Each number is 500 + 50 x the weight over the matrix's rms, rounded and kept within 0 to 999. Layers, rows and columns count from 0. Numbers have three digits each.

# layer 3 attention query, 320x320, rms 0.086, rows 43-63,107-127,171-191,235-255,299-319, columns 0-79
580413583507498567513474507516514474475478499541468507426500553441488497511522509500426608468452455470509506453391580471485547412517477521402463494527530558552523543562533463444542482441568479456520505454556439526535523440596582529547464501
444541500435450440519467535533460474460503425415470533531556518539480472533509513415433593467448527417521518505539500508556574522505573515502533471509517448537539465499522439579536468512518447656500441499542439594429449537482466405380500482
526552484553560491477391448460540583469465487504483596467505513460467506532459453568498599465513508532512488526561568459491515432440474580574361481581454491527481541491538490481516553515574514563588454564481557527567409651571475515424525486
554458488508465492453516546480496522508398534508434577545533459545438445381439468560491535542438575483433522428541525606535530436456514498484452420562446554477547513417529490493470511566551525506473459601538429532435511524572546487501474438
535454515437550552520508517552512454540478561467396511465490441557508482459537500505482564488473498526457475553553459521547493516481536364503443540429521512432517501526490529579504551519460575496453464580517453500612544546501511517592559360
563528489465520533466414444530504487401482484600586548485531568509465458450471552450419559335582526505518501421478568474499511493484500436442572564583514554462483403536530446543551529524474460457531509451430599540510460602499491385491476489
440552515444426501527533538539505527385393447510429516501500471499488507442553401521550548507538479535521504486519483553368571505528562468544575454556504487586511477456471529510501520489525462521563452491523531548394561425549494521565487524
458467527486491478454570428448477457496469476377531468526497475536476505471539506511499501486453501485445443451521558555531539414544493501477562458563474549419526492532471514533470526531445542451478457485499494490460453527515526459452540495
520543603528468474487463534487526429507541452448454482510486475458515521507507613453489596431463394503485451433495556504498437472476512467533559547539569466553453470478566368593510538448460504488587498452505506467469427573503599442515502508
510455506490564502486557548560452509422475466472506507514520408445502443428415472540493440510476524507475533535523469547533510461527532522552463405429443481514534512571459532444462467447528475527423569504470488450527467636506513556421473440
449481476409520457453477391484404534498434491507557512495548422490418582517490516520445476512516459548513490509485476470360600547569505504498449402390491494563482426423532452507483455495558581474630505543504537463508440418475550517489499384
409471552438513468571436464425502507466409408444491449444464520472530615504410553501503494523504371545572555415489567576560510402579518447440573514527529583510560458494492513512541528511501542558400511413491529479553429405493361498481513526
602394583565444552531553477569510466549516449436477490409465480348520447597456517477568391494489493534469553563388501561454561578447591499483508505459442430617498531469520509471419576470560555480557453548553384412454462410473480525563492488
437440454519444369441447406497441442407486428485537579512532427481441561498491442465444425539500482545476444509516448523404554490468431461446572480494481527528496449511527458537507392487432521468570536544525528401555537505488455565390493525
526526488493520546523572499633454483487645506504453448425500428511446455464427459543504528421447427562461413503517495516471510588547537447477481485472457507571552514579583509550435517484402472503576539449512468502502505496498450496486522505
497487514552523511513500515518490404582478533569524524495525486534527464530505562543559521527510592434539475480610492530501450464496553589513498426506519456475366478378445516414524524517544547457517420500477459511574519523534468479520463484
497461522545434501424522490476502452431651514439557493488540534462513368585545519459454512568453498496488470523440513581579589468524630516478601396483484589508486555495435528511430498553501524423580517532516516429498585450570486502478482560
494464503544552506495552494526491567559549532565555450446520462468393472562438405574475527465536462587566490558518500514537544494537506414455558475505475563442433468460570487527499524484444516534503581531478487471567565420441499532420581580
534445394494427507460521540538502421533495588509530586501467497502448462465449430565499424488552507437458471517552503512535626537511564502553565531497436455584505442450458436496480511533521454450575413580510570441514493553577412510439494481
485510572551527532476556551522498430447488431520492548484553510585541449478490450516567538451522501477503454537446486532568470539504572561486561449490568466472574457522480563450550429477476487523491527403448551587428466514536515541516523515
558541482567541519481455534586547473518455542450461517457541546436558526521541541559540396563540549486527498585488422458516523536453466481572509457518548507458487595560502582483488423471471531439484516532531447577490387478549581435507489515
508373517370555502449495511458467567511433512496573463498555480432419575553578492497543564466533386500613456472369489447468491437481504476436447490451422527507592507624506451458494497474517519598549478515528467499550523386419484492479534445
494561464500423525488542510448558486424514441541540499507529499544501513449560543420428548466497476464574547417531486473504554529504614547435568484494556506452575516416622525582556485467526541579586496482489621540578485544502385514511435515
505581459589481463486463567497526576477430468451484538474459548431629496507429519519592562512482509557446435567486485490463642613509567526524402487502532423697536491543531446427416449462374497475472500574482459504454485530480523538456451588
517551490474618556469522490536499525559443519490482495473506505463488477386559518593480537500444562551409504422556478551587335458382431478471481435426393609531497519477474498449496459433473502565471471489503451469478536471473531479529502509
502512475463535577464523541550465447552434558511409561542540548420506496514569405475470513565439561507504530537470451495475484560508500443459464538466470458498470540483445531490518508454512513501464423553533514536492549555510543562662545478
572566597532537539470488547555491423433450471594515474572552578532511397515531501469438501439527469469594481501442520437424511592432541551483470583590551456532541541545583556512584526422559458586521466477460513587575537499528560539435501551
446569605393621474498465549439455499448500503583450469489486507630563542415563475509468537476561492504576543488598511467401425496463543510547558482510515453486509461524521517548530452516537515543557479403368555592493507527547555499526474526
518512528485436526468481460458490476481452588458516495465535496512442554567507443499516522439449442488476540552511489460494497532491490486594544512421432463576529587505530535513434535410494518433496449499543535494445510527549489454531476410
507513555450535571413529497423509415455491436410475459480508403483524506513577581484529576447570357522468414426474455493542371496546488481470506520505500535424422452520503528455555476511540520476538524492534445432476488447475586405496523467
476489532484530551505602504496498464502500540458483556426419467504527523472520512488438477496441516491451561539489515501473530519467585519576565566497513479564436469534521557491478491408496489367412518522489549453401472593481573387572419443
466533516531474436542506496507442547524426479541555535562471540520512498434436552454434446470505425601458474498450467479443508439547506501548579465496547477533447518497482446587519410497540544427530565463381530472528433523499570537539435469
459532427406499465488410458499474510583472399437552533459381494469547500480433470488424567444481499508468555474627505466537490422530517498539556473594514554458498478479588486544556536495519553445470486460444503514484478452496445521502525392
551430486567513514482515488531498403555572496485556511477477524498483458428526583513501531536489503423425458481463470545459503427434455487502469496490479575470409514456504493444502533459575487453472491635458475459415577521452456464552516530
476552493619511436492420486451506560425554439540536520472457460520531506411448524507533437509569497487549458444455467586514589504529563502448522491553507485458567411492441395513553466500496535635513588472468509513597538494446462577456575501
470528519471451482619487541503389471530569441442469475544483495566511445488441446509509474472501491492473499547595471555458488515574609570546459499509495497617507519448586496509455390551397475462558487352437494531525562422449490449506494575
510461544475491568449531456483522448618502519519531516516492494449411412549592549517441538574512519452468537550434507509486471484515437472462446430424463445407519525500540522408449513540519528434436509577546503432529462434584564436512457481
546467525571439470447490547429517516471575499457505509500498553505518453503427452517421535457435502377477416478362488468571654497468490572340572514572503483550502489527436569456510557502498465510542489447531568414471559527544453517498534504
438475531498559492581576601468524558544515520496589483510405492480486479527473508453539526382463530596564525524590491507486510500602534481510579535558566462492542497409512436496539489499366463520437539462459506514528531458470524470478452532
538479431541486500484495527520483409600583567573512562437406472496439447502592471626521494524586504515526445552468507490474551495511431538537523571461529502545431448489453536449547419488552481464596473532581522528517533476552392501533487537
532560520523446515472564525468504486483574528521486522535561516548522373520474458524607454436596444421582493535401504501505508515498508464581490477474569469475526539533483496477518406478536492456534495454462473521485560492543571384481554552
573504535636488465470487373421503455487546521514536552507523528528538498490497528585499460527549568482545462451540455515480548482520490443568492429516450561404449464556493494503417463515485595484521515560460508527543494505587467556461609517
542457531461534599503430494525432537514476561445477464373556469469501470528528420548565433437529459498463340482305457417606521485436515581407410435484555472519533522542456500476480490472515542546457558532614410472484498432471523504543505498
452492501465425487518571488465588467488500450509648555498443509518487606415507511536438557462461534464518479458506521517447509477542518424541594522484531477435509422482567466492475528640542526593553478491495573526580412528503430600457435531
501579493518561497504601558547502532538523407505520533482416458499481484417490465548514539512532541625509523545558467473511574516439472513630514553502484403481514364441488429466457473536538510554432568551496566584451486538471495487445551513
449439450581487560443501527481483509517486550499419506438549458502490448452498445570444473529433552463428577497551505635647448423385488529378408426506488576485555538451556574476533464404433525521413482523546437460413591601526550482522494382
566437444571481556549591514534538563495461592454549469559532552423459479421471465450504491440508515461477494570505493550589525489559510520510552557489486530555513467462389560494519562505505591429456518484521437438477579535415478541557558457
496454405576480521554529518466525498490511541537538498501518422531412480533552534503519445411501451476508458537532491530555556478454544469532559552549421545566566417522478549446449520493616537500415563428543474489469540530469477561492587507
373499486407545423575484520485468525408480508590539438486538533638503507459549411484509572482424499475532437484520458528436438410427532428492511464555431467538531397509492485474509484542582539522487541404537518516568496499543407576571531532
431468517522492531385403490466485509593532464559438548503595511435473490508600534534449477592492519483517505508563540505477440496525431547519492463465503504478430625489586628506492471501465457492510391519511517493529529444521478480536464436
564482496495433508484412488467454504464432570456476492580579551471427470460505469508494561423512455437540391530482469460658493504462496514365419527542506523631545501520561624570577486452433475413549449401534473542435530529548543344555450520
525544526485545540441594528476540481443411587529579524487458460478506398448545428530507543402453544539543483447479577435412516440426547433534536524532492403463488504484404508543586522473386533497491532462494448508463364515511618505501492522
579520492509480539560530490474478476522463464475492442545528604516524591492430492455467462499395475524515481476490447462625505520465536543540523402487630497556533565485516452450499469481582543469511613506443523540456519600481528458445489453
509506558518568428499454539522436400487426499445417513388540448429568386514483473518437539485541444494460433460515503564610563468374510592497450468505481651491454471457570494477579477373488628531435517494527389514440537453487543487544538455
490492530541495572483633467562515572541516418469551396458475564517488466444483541443488472413530431508436500531590543481473486407526526360538538518500520504447452394462509506502525501584553485547440523419386581451582384499507440517502496592
464600474494565446521526508511443442501539468543553539531442503626594514447517485519519523544462502595571505419521518540418532507511541356438511535493475482465573482530530419570522541532578517623502503487458501556616408487456458602446546542
352536535572490485536595536594518515505544540534444493498515489471504481475439546555452516498559588533524464591502487521483465509584611500540435507480434456583465512460580515457513438572386554500479498491472435506512407482418514516552466544
451504486462490511503583452521541461546519549503527458500497473578432451481604528476481583601490578544528552514481480501453478445595476465595570435482503403446514433519420582437523510556546484540519467554510506529703493548529411571447506497
508425561523502554523526440475433484510570472470522466425495606508548443544538546519402446495478460411452516564476475532558628493516569530493596444508437535535519489543442469522477496624436550498495550497546492467508471475478440491472541511
500509535574514547552472588480543545510423489536593495551500417457498379499526546528509520492593492517678524471479536507570517562551591481496526585461529475494512427452549403497473520505384524478478503518532416516468544461480548525470463534
577403482546472533421508487536390458514486532556474571436381521452472413496471572615481458575467500500466427545402595590514521428489482494533495484481502511501435483513539582435447513529543449511504513512511534524566453541535472527453494513
537576426452529499562560477513519564499514497621508569532448574586455473494469435522520559451445489549529520503506511435512559558532518457564540524466481437507524459519442468512497579510541445503515557532482490596515417555470443497358541542
530564496499351460442522498524458483539521424496519526548537457502482583562556545529477458543634397454453467546452581405451545573459414441564491379430496532482531558508507606441559484490505416567525467586513586495498353449566462446492571527
503479509485521624467429509346523446531361491503519588453565586422498473588436490518496572615429572484414528519465520452496488536519485507501476519580496497423506598583452497558524382438465516448535451514595452496487490518574597466440550513
567534511589506438492573524525520525451517452520572512441532450555488527407509530500543413490421518528537523364593487594438399522459526414474471511519456565487561410483475501493538420511524457586476505391400535526468524504390558529557525528
541579554543546433596497505546454513495480488489476568555465453457511480561495422463539357410465555463521531505595398551501495548438423389447447511506534475579520477483535377503553571455478422569476537473457469533530446404488482459506557501
529442539470514569554474536428461569545400512502442533546519490482481435452444468518592495521507490537525510474516518520488457464525520498488546483547547514498490495533525465503551448406509444515478444509487471454507565565397531509532548421
546406520465431504415375529505476540526510464453483524580549556531474547501535469453524470457530501510522559463507475480506518443471544454551554553427509380436445461514505541565560383488551538551435499506424508542398530542412439525470535405
469551497457546505473464467578499451493509481526438476551499552483420488538444596470468505536561530513509510598541595530425553474621602545604585547488516449505480537558528556563540429528509518460467505513531513544545532470507541488488536553
491612544551505450572393481581500468478472404557485501559541485528575487495451505571592542482494553607550522434530535510458488496555525535524530556566515463553541492616425533505562523497499408547508478420479471555495491629518415404402604486
556507522439425443469539548524562519448496484510501481561512452506495463450445442521514558418578458469522415655586464433489440542466535472530562427450510412574544498472513539419476430452463489434543531463494531442524509505531508451544454487
482487407484465528529466432426507473576474578583530598557568487512387514462484399496550464515461522484594565502456543354514486539501551496469481567461521457498530503595486569539507546458489429491499471558587369549500499602446474526454488488
553433478434552480391501560484561514510438584499514617499470476456461434373511443506492509563456553581490486459539539473435526557552578499480553503511448460511467456532484556514504540471490482477509487591518448532422561598567546492506537487
510594498469434457605499553509451417516595427433527415502477527500629484449568472494502550467542412510452465461498491482538489453492481504577489500540566521496532456481494550527535555585557508418550465462452594417582438448494501472557517520
532467502542442449462452465522481518542416463539489513533496535497521501516479364537501565385584466542487436517490407504573555467557378549349570525510595494515533476516511464481564577469460453553526489440383502523436439573465419437549534457
504460551495544593473496525473452488539501482463514520461493523553527427510546530536450512533603502458484483516414543506444442495514556582428458486444450496512475505484546539476440496511455500436533494481512557475636485528496541505536462483
447607507604504498558486515514517462445606451562514408505446506511488481458531523442581511478511472488521451489504509546462470480437542478527486473538547506516638434484518514544537509503566480597558565388408502484556450457527519481529564541
491489589445491523627449494431489547419467537463558505486525481438495513466380510530570513467448568501511543574570428503508515498554455497509576518531488500514545551589448576490409428468525513533431488436487387442519577547477486478472493450
527497502481507480506506463496474519547549507442533547528509455514457448522518496544497454537486619552541541569478506489524574517427498563522451475513448435522466552535502533543443518508413490503504507567545487558429451503543447541509549480
493463536484473548559475604483459477492546494455438428466521497454601453526525564557438543533488474501485410454445517554486513508584520608399489536500455551502449487471512559510550524520455545457552526490529556485569497485504526501573439509
508522485517522581526533482498497523536471536495453475606512592479394455462431545470557523522454534507516522514515531470468514485542581525520514492545505457493525565558477515493490510472337454433431504479506373469434524430488541458551481527
555533501562536522406450480524530477565429551571434586517535545533479480418472522530541439517527577611534499462427569497523551508491597556411488534557478412550512508524479515463507509426449542558471505538536388582439547497502513525442573439
536553539499489570452422497557530555457498502455491523532549451530459510439437464527525459475435548496530427526526492451447510541431537452471457528529421438471504465486496538541492473465499441538471515507513442508397545551499520467534561414
438467510598393478427533505511514471465537505531509405506486457547541507537572547486507512436528419436463416511464519500412383527518500474524515425482467476532560445498494531530450475575556541497529560446505621448566497472536502519491457524
518468542433470581435511509484501492560434498453472516467588502409483434654549428524500481470594458543494480457399436432593543515452395511475441513519485421495484546549484423464493512455472580529512508549521492478427564511493512624429588460
584548530426524474477534478462532471428504510510566457543525507547463596374504497457472505530472467481449561488622511546518446598521540488601552518450507539503566483395540426480483346497529497546538478501557528567431566452477533498446451520
500553447504447450548461530546488556460468521508422587587533460534519561557512473514654437573452544606503549465487465535516603547533449522648505557422504469540506478472498556492469495447494506581507552511460527597416544543495463577479523500
493472478550474553451500526504595502540418529489385536467544452492481437475498432592501524485435541508487541514549494471532385468457417452429400435409496470519496506436596485472532530460526470570508466563563330478408543627496487507510502431
576438495451447602499488511483480518521533591418513572621514585453529531524577488502521504592448586496513503474474491493597435543573489420439491545451542423465441513531493566516551628561442577433478441530510461477458468542452396547566558383
556513457515523557552519567515626411532449510539556507564543538473471471527528548447522543503531599546524482508561565473530469567475409546537516591502522570503358485550515550478514491557480527523503478482501535461512477543518508462437530490
470588446464565457502441621485480453423400465510395452546589597508523488410560392523550585471543461479521482479587545435523443483559500492533519554644578567505510555465517582486494524403535449638500514528427562602468500500492596491571525534
468484497503520612563454501496486462573464452498480494455509415539589408515525462479516451493471462527492450479604425498389463445580523525547576435533542513480445517462466539469513464546414482516541515473501517540499450552618449448534534551
483525514498506516423419496458523489528450440500492507551487476410564460476521507492462604468516401545568440445498553474536504493460439561454572569562539595547424513471610478561492493416412524397529468501490554588456497582578573438490482447
532470577553469449567492580522514481440408517540539486527456514557482548465478487540534477511450537501524447537507548455469446495449549516505452486474527494460650525567469536457467490487504479587446540477498602400535458584455607489554475473
479461519489507482525513549472408541434572479602462485562521543548412514429343406445503505533378425631556432559487461503490465486446541442544498448518519453516631512516511504459471531486534433541571532493374515488572543619422647675526399534
405490424510494542491465466526497456512438436550423508496477422467577519538437476430474576520539530536491496438521487598471502457476373478461445464570484553498463454495528525509498494401439536553435562569481435479562525441502486486454553509
424436549456463506486563410505511489479469457499537518424519498476442500509531610490509517540472533449373452583538504545410462455499521449486542486508550490529543506460498505517494496562559508483499434481465493458613477470408404602442448521
513502559598514469468560505526560508481542556533576548498420428535506557383495479492528446513511489548541448565566437561467476589480495520487543452475572469487521499485464459565543476457572431518493578496480510493475522516491522595419487524
531499466503500541538524467531494514520595462495498467543437371561568536513487478664617457532535552503496491541439477528556563552576562471433534603466442553506457485458430442468407442534426525483469489440558428486554467465420474476539465523
460453476481425464461535480475506454638513471470500463451567591513513487491529502487404500597513621518444537485573527554525493527512536532476505471459542520448475488514553583458524602507570504574491481455454532549590444517526448506581499440
473420490507460515479531548498398584540666540491573546434471635541506476508543454539445397563491411466471558533436473520548531518474522539434588504456449570518542512521457513526487559515479498510490510487552526448513619465461450477528611467
530606543537491470562552441579601514616517511522468507491479357445535492453559585496572540416560456562621540573619487457441524545573527521463536529514524542479504420431521439442463431542454496451564559479614489450570549446519408496404423558
468447469527494480468511546520476417531482579516570562483437480450561551530530519557570548595505535465512446561459515537423571521511436581574555612489539504538474438435457519363465451493488504470424439534563513488457546520595483526608577391
570545519504523515471499540442556577503537511498464492511542524584494452480460564515600515487509431523551550629443484496537538529506556531550515502517549390525569483507431579425553443507591539532449565469437498492513503376487489519482567583
545576512535496474455595597525471551532454580528554554508510525545556529502511529564556381542593429539579432496468508422451436476412502335591533513416491528514454548524535518529579478411492506562437521520469609584564372474545483563475608487
# layer 3 attention key, 64x320, rms 0.0817, rows 43-63, columns 0-79
554500436494513582557505408422455438516526508479424541530527504417518465526455518497528402409541517588479500474581435473477502494447549556516575545524540456492430574504548482467474523359420577491570451532516384551414489570455580458615534468
581524582508559442504510433498582385476475385513596461517443452448511454546429541424629465456583408456482471452475592478516498521500493453481544616588515625449456466460439466485576503507574413482556391455492551494476498554538477453533406561
611507601527554547537622504462497382530495593413551488574534439457442525490509451541473384536505525455439404456407421508524475547543560565486502475464495545552506536549618560457497453561450486592639565511519467418452539511505538535479475513
490463526496415533484410510521540588523548505507430482532547547487465527537530551452430390548552535438508585489520558518511518512471532497490504466531556505503517564543517536515580538518513555544467530470469528510555459508534574505419540486
495402472490540398533485434495542428525510579544489551533517577565487467568473440449580458661465591439536466453457414513511477539501436600411526515399469481482467502383470495442507558604576583578483467553450554554490556454591510423500461606
515569493577457442501527539470614464434551482472447464492517428485610473551551436559565497472542537465465392414523557522464597531490459562551558521486477396558522528558399443418463487366428537510536576419543467531528473399500561405481578401
392403454439404445503408524588464420444481398513482453487575605555430476557540530511495509426519441474571439505535532429548492476518651710586481485565529521456415485543441512602544479551542427537535598383455497609613498518547471438443572535
528480594492460538526461535603521505499498529487539566554429530539432460537532470508357427551614588465512519611569516405499555633463509499515493472485603451624429526487503563443481504526371432466467501586562523518464554563614514544505461506
576531470467425443489522411552398438483439509550552494541518498534423541471499440474405453489552431513604568432537602383460497547428463399467487466448414476540498408385448476526405510505471486496528381500533451530508554480430476565483435435
654431527494582449503532540622521463551511598474482471461500429543500503492534520486517412515563570581387467573597411537490542545519569458499386437504471480523483451518567551459447581568481518585560485507493482531504493508523518470604471518
541519534460395419550509449418460539380547442388499497497498456436538411447499445510500513496616429450640422456526503456636494407462569499562522504642602466443519506467537423543547555540486496598462628541427588464535471475485500559515530525
562487464519424524474463511497594575550525482503490557568471475469449552523495466423425592434501377437475461583469425472497501536522438559456502532506453428483493507616534383598518496545551439609592394426526536463487497565450475461409512474
446442550424520450414522392470567447542536452399530605436516581493522399579495536490494493603588490497416582536501303622429442491522588437451417433396466438503573477491554488466517471583505596434512537512394597481486471494566495582526425479
545598446552607522487477457501500468465567476550576459490444557509525483395475568488569505500516481383517456457445585447506476430478453482610467516554492537538524496509551523433537411449513493512435661433510523437482415399579593507407589557
487535443463495565563519548430546501497498465483513497522521539565420498473454573543522420522406512307476533550499487448516513448557426490496518503407478478470527530503515610502422417528503504488485513542516483441524527431478522391557448503
462527481493603461533410554560561497459526498405507511416456476535452545492520527540501476525490619505562559409613426564510454491528487452481453553446497468518484530506566544450556478483493519489579563471526530550442492502551584477424483518
555468529514433574458428515542401478514475517458471553418475507483563477453443486486479478572463470539442520591556559582506425560449431483431478390510500454433418501460585497506552457531556535463479510520426425467505438482568495599533580625
505419462559530475434512433500437445507430472506442417497573488563531570497484478480546553484473456414467467539504531505478481416474542416596412506504464540479515487551546481469576460452593446579437477593458449485544419498429489451445513456
472513498493495517465495510515581467481467463488393540585484475476473400455567518504539507557486562516549478456481509545571449581535497465453475537452475494448516504462578597488489513491426543564481500564527510558477625547495536482622537552
541478434528613449564549464590438385532538396529512557474482396490576487616541434480363499570550521589537447502626462466471465496452452535623493467575538489454429511535530467529492580477537526576562510565462448620511534417419427573511502480
539500437483436436448534489537531468486471488469509521518487456493446424446517501489509494507467505489525505456405409468500499493444356552453427544419468508540567525497416549477497462471412498535487606397486508444588583464552474537462508515
# layer 3 attention value, 64x320, rms 0.0612, rows 0-7, columns 0-79
418447516562486486488495490527510489460528525555478500527449465511505408455419523464522420536588422452490445541480538425479565538507617552409435454519558519481384541542525442556458560585447527468543424554595611487511521531532501585573493567
519492446518447538496535500436502584519498528445440511411479548460545523438497617525462458469443516527515459500476546552522449481495461457483615488561514494400580456529483522656554539527416493484442444579507480483561479445582565506501558622
527522489449494495478487539582480547543446540453481485528500437524486417450452505439495456561547515544453434472525471573593510524432521495607510538490481468492511517321389528423536527568549502532450414442425544412448450480620325490482557466
456484471467438494565556494468486469489586465527471535512446444479609503508483508432450470467562462604471509557479501498518463549547498480483513469565512527493537565514502498514480479494524501587391473526554459429376502569492487599469532517
415477522543476367532467433513498413558541518472541522437487386437416534586601534548402515513495552502543417438506511464528480474443504550531565561483485463523479497495521521523531598476532520400487540504475519491490552476535431555566472492
515576450497484536599562559570484465497558512559578483511553537508485430472510510448471490486490474461368527492492483447461480460517528467554431619421467541405470613479442491474535551491495515465458494520470432503644558518487512472450616559
536507533492440490515474505382495597447495539535440448517550546533614487524506502549601551488423555491503462531484391439461473516477515502552477520468545566515500600534418460592483542489596568472443515415487498478463475551514525396519499457
492487528548495474512456474464433567555490480551548469494565527514559490580525511481436471438492474440565464517572497448450516493479464527482562474454411458511486461454422491483441461477483475535529484536426516477459511517543513536544423568
# layer 3 attention output (transposed), 320x320, rms 0.0687, rows 0-7,64-71,128-135,192-199,256-262, columns 0-79
440517433485483517468576477445582480508481560541454436452511439521452454582431557455416515428494564466471422575430417473471477540501515519468542523439577472532516533504466450483406529474384486437519564508550571492511468554486532527540388631
524510483517493506463425543455470428613479489392468469492401481445482483561532410539503526515603409499480445512470590483519469475412469483467622453480465462455477496547474556512548570500419522381463486485499564519479490522489473538493448522
512396518478588536492454410470455550516469534547539482495546453494508534421473499494495457546433532488501479387556465551613450443599487448460531454533370512522483491476562526523517458529528567480427531494447577555550539516521423399442540444
441516541457422464600430460486474502474568427551469447465594513446524524479448521458431595512526478498567456534458486476526514454523454449383396557510479485526553496473448524532595468552522478522536571462532585497507569460492538490446541522
477449487460454543485572476462446529495531544482487571526546457470521453483571457620514501613473452517489499497505562487518593514568537558478545476477461495520463481516534481412454475533568533539480487552556436485488600543504566551559477590
519496605486509431600526542417587481501544528464480399487464522483485489447490484555503405505544513509482467481456470427548404521447419528521580559453425597409546466540514455556603551430527459403513575351445480521498421535469524461499566505
548502546480472593538546433413501503520493608487478560477559475493460493520384542514491480491502585468498628459596390395481493429540499439483420544519376524529459528512440436470478544516489494503467429530559536438446521492562531472562520550
462508482609527525536497370553442421471569570643604427499516554484462513578502544485496492465462550546518481451477477542473440567551542443548447428541439530526429400567420605465469484516499502556400457526506493569578431493472458517477523528
552518482472391550540568449386497466516495584418434516433599528486506506598537554505470474507519485442538480512432413497518464502419427540436438465492501514520514543493500428449444488435450398455445548569541506540467505493508590445483434609
490549454506509528538415527490447490581501545518491411544432565524504540530553480544487532507522458442488503463493557527469469482517534454532488524457581499445483542478514455437537480476564555455506529537554530569486487484567545462449480543
528528543497500522506474479482440557518469480522521481493487486517542539484473521497502430525481566528491481521502518590555519536520556459481579507516534542568447475461509525495511479495549532470516504416497513600572502517498428471470480481
430492495460472502545516511416453486453562487530514517501566494591441492520500554417480528534447510512490454432531438505481559523458472501403489500441466572549471526497482534630456548596437418528572475499597515493501509463560505557409493562
524476559524512556484435467533480504472603506531503476547454508489576469494472526549501543557488506505531516528475515509474477583545573484530483440521391399474446493527563500420473516523467450548527439479483525460536554428497558483572542508
575524492463506450603496487574488569522460447485461478521398518513483422469456413529466502496497494496519506536548405552541442554509502557553551517482559507460529523443453524531516494563569441499500457466403454537473444533528503512478529476
482539515509522517579503477528507564508541494463470484548490470464485522463479512560572436477434511498492566564589472438414489499509443553514540516470513468535523516543565535485512462542516462537486538540475483555545501485472521592511455580
479489539525456521569457445467484494507577531520529548501549525457492539556480609519475478575459586523541420508521491469499503518455573506480470547482467470442444421524437551485483516582541528469552493483510520478578536459512517449434465517
462531506543425554490509494502490434455421508513478458515494551502507420524534532492464499560531418410368460503491515500500475590588498537483542529514516514542394513425481473458488516507479486434574506482523547536492549509481549572479469568
496526529501480528589538450450484593536471548406396494544440637525524441588556486478450485519485509482487455559404537552536547462449543459508516576537538527458513476473458487537490465466567440467433518557551430558569540478460563558513538512
495557576491502540534472468619444513581441504473543512537471513573541462528487532509570457467500529498529474487416478564531482483487535431528483515501487474434433368409515454427527511537534523488493440433445605522527520517434494490511529515
524489530412451471561538535450449477488623500523459571467460589474483471594481547414507444452526491557529450483459503449527545567552511482491460468500448561529501536560486517440477471509511413523495592555493458501506504486451588560476591511
501479459563500476525493536512482503482534446485525550525472386497520544530485484436474541498446500506502475471529531482490510595555526453568539452478481505447487462483442504525480553477517559497460480559464509539522521492508467560505443521
442412462461482572547487534611545480484462511559618507440422530530529463397517450530528455454439486551426494490547437538474466429536432421465571440410502413424406556460543510494470492479544469449581449483492523577527606585469465482545571556
485498551509508420460492550381460507496527459478470532450524533505494494569566539508545521477442539424522543543493537402502488499544492562596573544530529582487510479479484461457504523562593524445470515507457532531485476463496554460504454478
492458487535504510423463419499476525559526525513499446513575508530508559551453451414584456529483455469532470504509535501508507418412545573492453551503515472475502476566511431480495541561537524500514433436454579409582534462628560488490554476
470485490378550585573481575409502462550522524468497503500526500450535494550584565465464513571496480472539529535510518521544453568490470460544459560518453556516408481464543504441542516469511457446497515438520481556523512440513516519447489487
526490494488475445487513552499646473507543399530507541552513487627496444483526500500445537452451501516443471488533430502512582512498467568450480572554429427493410478532462525403428510415528476525502469436583461501471502512538469521468556487
530496439604509487632485440532533557520456513542448550433553592534496522460508510613510399493528514494502472633565406537530506533462504568506515530450591487516530460509489418545535523426482574435498500495549471594531497533459460453497455483
472494476420527451509495457520554489488514531491524509583518543573504511514509515382470526411510490440533458510525530499448515495488493513538581533477453492520330502505524532492534490534385521429462545490575454512498495462549521541537477528
484484451520567497469589425488575485522545496530427445494505543522487446452529562417489537503554477575495503524516499495535445647501507576446465528572516577478456512468519494535464513544472535459486447466579523540515478468574604640449436533
515488485537586448523455518445441476421467470519499615544449509512476543455532500524466424513437520480541555486623598511569529560570478495447438474483579478556519491551433483487490473459508447527540466520521491534467557524442473445478453457
519474488668498419494508581553488493493541479441479525437527538570528483451489490504514493456503519495509490556516490595473529510441460471396554514551570529484540394473600435533487457544549403476565485480504512500488461539556563480447557503
617521421498492461476587563490468480604520481460449574496473514509553582451514482525455552553524480486477492438540460532526475594440515538513535624496530477475484615547590418395473461486477497384471464521545470595570459505546548538552489480
514483406523462515459491409488488570439440504530412527547499454530481491596538533413428463510540506438473456512493472450463469630516500532437464470485525483491443452517519445414473556477428510494476471554485568483509591488455607469564495570
445430517501514501546507566461440593433436483500425542423522540485506535583621547489487507455497510478448448546418652566415505491526388372468553498448545482498445448423441462496530477440480523347450470604509457593518540492445563546604491530
549542493447506553532466446621442605529493484443549453573504403482535500460518523481575522425453547536486440512479476500517443497579517476514477557525472441536478463434389570441561499608466543525520437434476566554518538468519424503486445505
442498482463444457606492448487411538459526426512424518520438484509512548622461604391500459430515518552492470469541474612531576515580449478460423469525530549478556502489490452449423516527472469516466583551588503464401572512542547567390521584
495486554553471497529540510546541442514567464474555651460538480419453613482564521577459521555468502553595483512447410478493515514426519582492515509520443499449605478581492384487518569550548470496488491576519506447486530480500471538493566451
448523502551480515539542508547510598406516460570553497468557433516505530551509468486455572502522524612412468457508421468482465480583348486468530529509468579455463498499448534478540578555524532496500477386524510435530492578521582573472492385
553413546472549466548550451519426477453529444478547416492509519459498536517516488482574448402475503482483519586452408454417540490548484518532543557486524586526573580558527537552496564510497553436398553465465467486526422527465455488557499459